Weights of a small GPT-style language model, trained from scratch on English Wikipedia.
Architecture: rotary positions, tied embeddings.
Each number is 128 + 32 x the weight over its row's rms, rounded and kept within 0 to 255. Layers, rows and columns count from 0. Numbers have three digits each. The size before them is the row's rms in percent of the matrix's.

# layer 2 attention value, 192x192, rms 0.0618, rows 88-127, columns 0-63
089:111126167102121088093130125114142146037143105158170102190156086152140158175148149131119151120098175112115172083110144109147132123154108128103126141152102140151146157053085157183123170135065084
097:153085082103089164117180117140091191148141139136172179132145119126118084127134145111133115223093147150094128122069094138136161115115128078151151089116103142085084115094135125122129121153095100
083:131189087150113201163107128163064125193109161092094205105117163121160170075080141115129108141128069148118101167160098095168125087059142154159153098132123160111086178195109110097129143126118190
095:095130124174055092115199118134186046157109138182084054182158134122063084128149146140108091134137118155186110081102139075046166143222112104077106203114162093154154117140101129147081100110177100
100:166129086070156158118126106117076145134103061145115159126164125111067160125124112132078126129129091126181111134107072134133148140132137084195144103094162133133100085158157158114124156123153101
098:127082110101213123106123155094109127151038098167112086158120170093123144120135121122103143063169065098137147134147147129097122226139149102147141116118123141182182053140155108116115152138160144
103:134095128080154051129141123059195127040106078161118092105102107130094092179150120141120155080108164104146156107107160153097119139137140092143098119132141099141148124078126136160129119133148036
106:133156140155086148142127136139160118146069158085071168104068092163126112118140138098160132090093115133118119180145182130111108126092110161147137156133127081134110161096085123138132131141131148
110:099118123134068155151199118134255109136091107161136099125113106177139088114167165124110124101143136142085155175139116136087137095091128072075170155069114104116132054074091099141076088142144135
105:171166113096188168139189070157110144119164143157126143127182088147223173116100171136141085115149162116038113128151064118166121094055132118112095193143106121110110135151113123166142124123075137
099:163068116121120095141197151118108180170190100140153131136087071108072098145167151163167163143117137136169209101076130099146161123118119113154157066134193061102109069096126102157119083203149151
113:130133115158167150148130162113109143141143128166114155134096142129192099123135154138140155115144152098096186094157150180131167115164117097177160153178138164198112185121084097139127157127086173
086:122164140159155167128061114112143158097177126127140142119141114125148134131119110116153150146138164092083069065161115152149093070140120142175183155185154110096104124156128109101120133138095175
104:110106148151069148144132143129022156140152128134103157162144064097093121095136088167142105169082156142132157172092156069102183155056141195144178085123118147090112138099080125157113068135083152
114:169115114129188147087096108111064137103077148143091126088126123153159180125056119083159128102147092102137105098176109175168069130073111130186138121177111084113139201141169155127129204112125082
089:158088068111210150168158123145141158185153101094111157010108161107123144131107147142159114157149119122175148141078094158154123099105163128155097118080176110109170076186179138116164126146163182
101:155116118161190131130120128150085191132149149127121166103137105103227177135130044130128167102108162096052166115137146185168142143104161141114112114134104146097115117124129101133153135091137165
115:120176153106129111112155113115169113164143144110106125119189103142139134134132106082147102099128128100107196120136137099096124126140105172103099166081141085119161113113123137166123147132143133
102:171123071136207137133129124118184126152118106182066157087124126127155152133092130107139117068146087095049178089126080163145140135111136111167106152129158127113151063141161111152131147129158106
093:106089135122179124112151114158091131149109149177117060155119086161106080104162100140104139174117091135161104127105115095071119137159101090012088121077070114143062083092135129141131144109194117
116:154088112182148106132121142118082123133126118133099190143173101115167166129160017118108131123124155123145118111130142122106194146141148161205145122137182176098147134105128095145146123078170131
099:187168079128209184126140145133091165125163161131175130107212080087175162102121098137149097156138125136109098102128122098166120124103125112168121196125123097091139070095129145131117107138098162
103:130069080176192184147117144087172148179073137168091159090112177150110081106141044073107143133132100098151081119127103196127090145145163081135165103051124123122117067138189108106132105084163166
118:146080159143148072062154143081124111155125156123149101131129148120185059126160053140171168115102127121176178090118189141110134167135122122090115108191145096186176117083108111153125102139140134
102:123120113131123160103111101082255110131066161114130142073125139184107099138095166073139127112120084135126090122143105181146056104152088100097117152090078112109122138113182157122109162137137080
112:155147127140127172141078123091118137114110104074094210127164148081123145144080131101125151134099139136054149140135113140171125159102130137133167117130130132104096156136135130133128167127089134
109:139119144076190127157161166145137115144079111128148106116066167092157122094142177163145132108111117154124152118099158073120164116070135113186087093096140089109102077123111101131137133181169145
099:103179195129123146192122162184130125097114122148103133103134188103098183128074155120108123065127148143037131155109184114170114137186120131116088143129118102152194157126142143122139169129151083
098:115178125124160170148086116159071094133068122169087106139163130085116199116120114141059105124192080120080092167161112144134123171162125123150111144099088198114126070187114118094128132063120144
098:143196154081170129084091090151114138091096129104206131175177135121147170124134198093113134089104130112055146115161148089160122116108096104144141126151072150153114156103110150137125180113053080
073:116184110180091163184090155182100132163128126114103136134104144124156180110108128137115124125159107128108079197164117130135159112101174142143145125090159185121085145179121117061123131118177185
098:068131143166030105151145149111227132111159100143092096142048087147134120127116176188127106106115158163112113134118124114079176128138166169106135144179178097124123133115101106174114096145138149
095:134184115162089123150149140141156133139165103132080116143143087092122145138115141139163143072165142121076220132125177107131155183103130130141146193142158092110144109133110121138105106141169142
103:085079207190118134173125176145118167108174095127130144088127116132158145115118102168092144105163190108164104155113151190092111155127180135173084127148159167174171100146127125127168133114163143
110:111140164147093164125111128121166073144057178106141139163112118167138074120163128064130121094120098135101082160155175094092094112134100157093132177129075100134126193079103115118119127100129098
094:107083135152095112181153158128153164147163114125127170115066133124098094153162067138115171130113179141189129144080174151101133158229171144097140114060162098110145057141178112120146091147184169
089:114176132110152179148078094139161077125088107112117144105113186135083201114094124113125113099134095146162056120143129096173084040107111127175099105070136128125110190129163145114149158108141086
118:089119131147132108144123085149063175128115132144090126129139133091090171132115103141118156117095175110112204155148172118170113234159131148081145109163101115163195136142145159158124129167100164
097:107144086101141143127138100165086133128137104152124126106219135135120118129074121117100099147147176130090082143132078157133150092137122089116140154160115125160130136124133134126103175126124110
072:146130122178119141130077151162071112158137133121079127107138140139117166081138091153138108130141102116199099162153098148082161127128169148142176124132138181130130128190124133089109121106160212
# layer 2 attention output (transposed), 192x192, rms 0.0646, rows 88-127, columns 0-63
107:217187120108128123175119122200116103146116159149058140115149186161145103104163113140163187143147013101112048157116090139108128106137156135197105146123172118140132130137134106154087132065118172
100:147170096132103121101172150122096143168136102109097153188130104116129132115210166149113131078148128084051159202151096156097122153159179110150194080116118153125117100115089172101106179112152163
101:035078133141150136081125105061151134104128112091152075107093087121102184128081133108093136106099255122152206089138189116134122145110102127100148101148082139098145120149121163104121134190172073
097:115129147155117151126124175090142187203157147110153165104102112167141123084161168114148037151109104175140107138116143149125122107079109104103137127083145107145088163055137142099122076148142104
096:119116093099163155113161158069128179142162111130166184134123138085142137045165122111138140101159087186152154155159115129131110193153142123101165177138109109118171155039126159101073157159111112
097:088100079049133127111136108128133133129185104141167128108095130088144116109096049160157113151123147214131133109205130105170118129123130098101149152111126144121138145098197139141135058170096125
119:196183107130112103146137140185102117146129125159092169136173175135155074128170108160168129131172010142093062160137044134114154118158176125130126161117165114166138149120126088151109129053081176
101:107130152141108101118102109115125132117102096132092078094135088102075153184109124132119114106061126063128124093101148113132163086105084120114122095146114123139140149178124114104144112143111137
107:120152123105128144126104168105133152178142141108173116125081150113135138173133177129140089173139097118109114154081087127144165120164104155119087073152155112191071161137152194116170137157126167
102:141155107120203140138103166102132154202078169141119122105137131068110159115150160124111130102155076130139183132105116224108166163164112150115086091177101090156134093135054166149068144096112127
111:136118115117090122138157148154129128138146107120126161153131101133131123107160144122128139092124104040125132112105114130085138072124128140106155094070129167144133083079112153115130151109143129
103:154091110135088132111118128138102072128118102127164081107141108173150115158088131114140168174112163146100153100114154072113146113211099119101125162094096082101082095123182167175038125149121150
084:155140193084131089192124133154120079105093096115087113082151098125109124117102126055155159115124158121150120086169186079128188128133140146173069109116131126043145131187137116140125112119154119
099:171146132167117137106144125177119138089166097127096084169077119144112152134165132100105092121154156105153184107096083150161087109132149152115104100154137160124129091157111146100173132087183184
106:098170112085157121160108074061159111066071136150145172097159106066129163165080111117133170104140143109134122118158095150109157123138086137142116164156107121149171088113119074143112128146084054
091:086040075115100116107184123106149159111130102143202177167164087044154112121108147144087108100126163104160177112128142100138201156151131126058153096100071113115074141114071150130126144148140083
094:127058137082095089120106118186207056096099172136119092104128174056094088118081140126077183195112171061191167102134164173124109095082106120171141114177122134059116124145107165155123107154116159
109:145130144091065105146100115148159087041048124134148095110096120106107106141109176124130157142099115061154095125093144186136139095089074121102115102153158105144089137169181099168103065092130147
100:080114094062124088112127149099174118108114132122214117142155102056148112146088150146130134156154178166161181091149079143102184133161112100066131138164075069169069154145135192176122110204115079
090:128116132099091148113075138132175139170130194103183175155115154125133104068099104128128076088103133073117119161124137192127121129052137119139166121166132167128201140057112174089139114155107143
111:167085151122125135058127139124163098035109136130100069103131121122054098106132166088101160216090123123189150082104183176157092154095103120126204191135136090081116139090126202155039133116115153
092:168124121107142154146119138091124132183106181149179159098139079067095191106165135111121052102145111156128170072178134209112142146139169133121116109181120131120152096094085173135130115091129124
105:068072108081090125104154116127151125124155119127201172144100129060092129128115136118093111128093200136147189128195130104173175135156134098125142123185101182075119169109149175132175120204114123
116:139163132125072142117140125151128072138126102183093148132118078119082099103166110180118136124088098053080092131182124163108100071051103112115163150074125195136139083131143097118099098114074137
098:058185116125125127158110104082113125162105171130159162135116128100144119149149142179140171115132145118066075155168084084109185124154128127129108111156114095186128182167168115144180125210094094
106:123113157127132073134114093159148073033099100111138070125101174118167165189142171124141162108144218128139144123121120116133149131178163117154087124173156085137126131175159119143118130093153132
105:122104104136107112119179121111127129143119095135139125152149106119192130115113112142125047154122132057109161083144127115157136119076136099065143118081092127126148126146124155121124170093081096
095:134092138164197124152115117135147149141147134134197132093143130155202148209095144124126089164146146254120169100113127101154109130180164121114092156160151110142108150157163085136185183115096147
116:085069134095172121114123150098153133128150149107175069095102161130143146118078103093132110138140200207159177117144146123180106161136107105127094146183123089082128182128153155135171105174132139
098:148176114067161158156129129105096107128092194133070088067136133159144168117113077141174202111152097139077081131141112098125093158140115132156099149146137112126151086168193127157099127117113144
090:061061158140169125077119149090160148128147119078166053115108123125109139141067140079099098128107224191161202101125183113167111162139100130103120124156107099087120172108123168104139135182145120
101:139165139184152122117095148128141157124156103111143116167157149112136089198126129099139065164154085177135143110037119136105169151141108142097123105105109079173072163145091126125129131098125112
097:117085162124123107143104133104160145149123112121189063061113087071121135179108136078153048129113127214152136077109155141133127114154086134103070119121139068155062145148150152115136074128138160
108:140082141149157116150127132170119149106182097139150092146109113119076077160074138087150101159118106178153150113085189114163104128144119155100088144115139145060112136111103077126130127075103158
111:094189159113129150115080122111101107141075140139095086071091111158062154146144134171113147134085136093096085116139133132159122090108099123183130125160136145143148126186185120136187122185117133
100:160069137165084107132139110195150140113149094129134158154133151144096101145137151132077119170071082073189116125111141111123137096109162119118166110130163167111107160054107149122180164123130170
091:056130121138157173118174108076103129118111129134134107106149095155151179106101101117118138122158160159141137093155110097172123171151140101113152168121101104118150150192173083120100142169146057
110:185074120128123107174138128180203138125173159152131146133110148123150097162121080130126135156126125150195160167084157184137101100098153123127115133162182166097126083101093094100149073065159186
094:137148115114149112125137189090155177198168156129159155138122106141136124121153190132108113104159105201139147154146107159106145165179148125123108132150169130107126137063030130108049109133133155
085:070069140137164156085127133070154158100151104093156075108121107094102137114072100066121104124113209190170179121144159126178102189109082126091128127123096101075127155117112137104127104180163068
# layer 2 attention query, 192x192, rms 0.0952, rows 128-137, columns 0-63
152:159079075112093112157122134126128138081150118076139038100116129078129118175132136104146126133126124175122104101070137130116096126130114100110098200126094145065183135148170190096132107098120119
143:151082077117093126152144132128125141081148118094131058089101112074118100174159134108154127135145126195119131114089146139125120132132133113103087199113098112064156139146172221112132112087118123
075:103119102131155132129178149116138144172124123106200165136172167112137117084186105133158101162186116118148083140151078135126179142137134132121154121140139194150177126078095100149096144114117215
090:130130160180109137091148116101168120126128142143136208129136139167132127087145122157156145129182181081167135106141104085106166104124145121084166106168165176184171142060029079196111134101130182
080:128093135139118135182166155141094137141117185078117113096132139084142141078178192107142140092138120178174061107095117149118155112195147155102043152121110133062125138117165154139153068085117185
098:095208145144124181124131143091155092194111132144066147108111162143153150108066107107122160102147105113152080110134094140139145142143132095095157074151115136189085132092075084150082141126154169
099:153140110138121125077173136117157105118095132146144138139144100176103102084110122125176117136078137138096165092154098095135147074092082143122167104168123130127100054081108125191105131155118135
117:117113094085135094168089144086093150092194115116080090085105103053112122224118168166113132105114108164091139109077151162106120149112138117131085190112121124114151193167147190095152141098088090
119:107133157118161147159080141198149135098102124118143118125120128111197152153099108136107169086166141117166120163121165147104102151152171125127086160069145164116152179167121155083164136079167098
077:102134142205159170144142159096119120128212104144093161153132188087104102105138153120142081167201131203124156099080123099105148060131129106085089085150117100113169144084127148176135123077075202
# layer 2 attention key, 192x192, rms 0.0944, rows 128-137, columns 0-63
157:178169196156131160152103175190103196142148099140160162106142104165153165115053116122077163118084154116149158159108178102112096149150111163161070129151145093157126130175167116107187070064114123
126:184152191163125163144076186185112184148135080151170153141136099153165132112067107128077156107097144128151146153102197093101094145157100155148076141156146112155113140177159104099181070069098127
089:200076096045125088130165169138115170147129070108145102209168110129106017111149123098224130139148188143126121108088150108152107147089157122147130089086150083108138078113118138142148091169124096
087:175094093124130081132196128084150120070087113117121066159142146125132032153167095113221120108160167156094125127074140180170102119106150161092099146085125082104149080126145133155125110137134087
089:210095136080119145136179139118127173143072018099126137174137096151116043118125116124192166163125177156115111119092169130154144140154102101153163124132169055158169077111168135176114110163129112
102:157152125106187095151182115116143053151121197134080126129139212075138110174153131127134120136211127157157069128060122186157139143199166107124113181100057107184125142124162176125112161115141122
102:071110136157166090131124158105115118089186122157122083092123140143125118149147148184096092100202152102187144101116095119108142096134163108088110152136124217164109155123060129091146122090142137
091:166092132128112126157091134157112197162113108140149183189111073115128110088086122127194150124063152152111153142089181119115092146079107179131095088129148078101096121169171121119148101128124107
116:178191148125139145107115116144113151179040135108159143132094078172131144110126088047111173152081113105075128142125158124117139144159057134187132122137132056118176141143157155152141124102130115
096:087119123097134101111145118072170070088118085197059102128196220092125121162117097120184159103163125117151121077132124173090099154105161115122182149145097110129141116098122121138094208127153104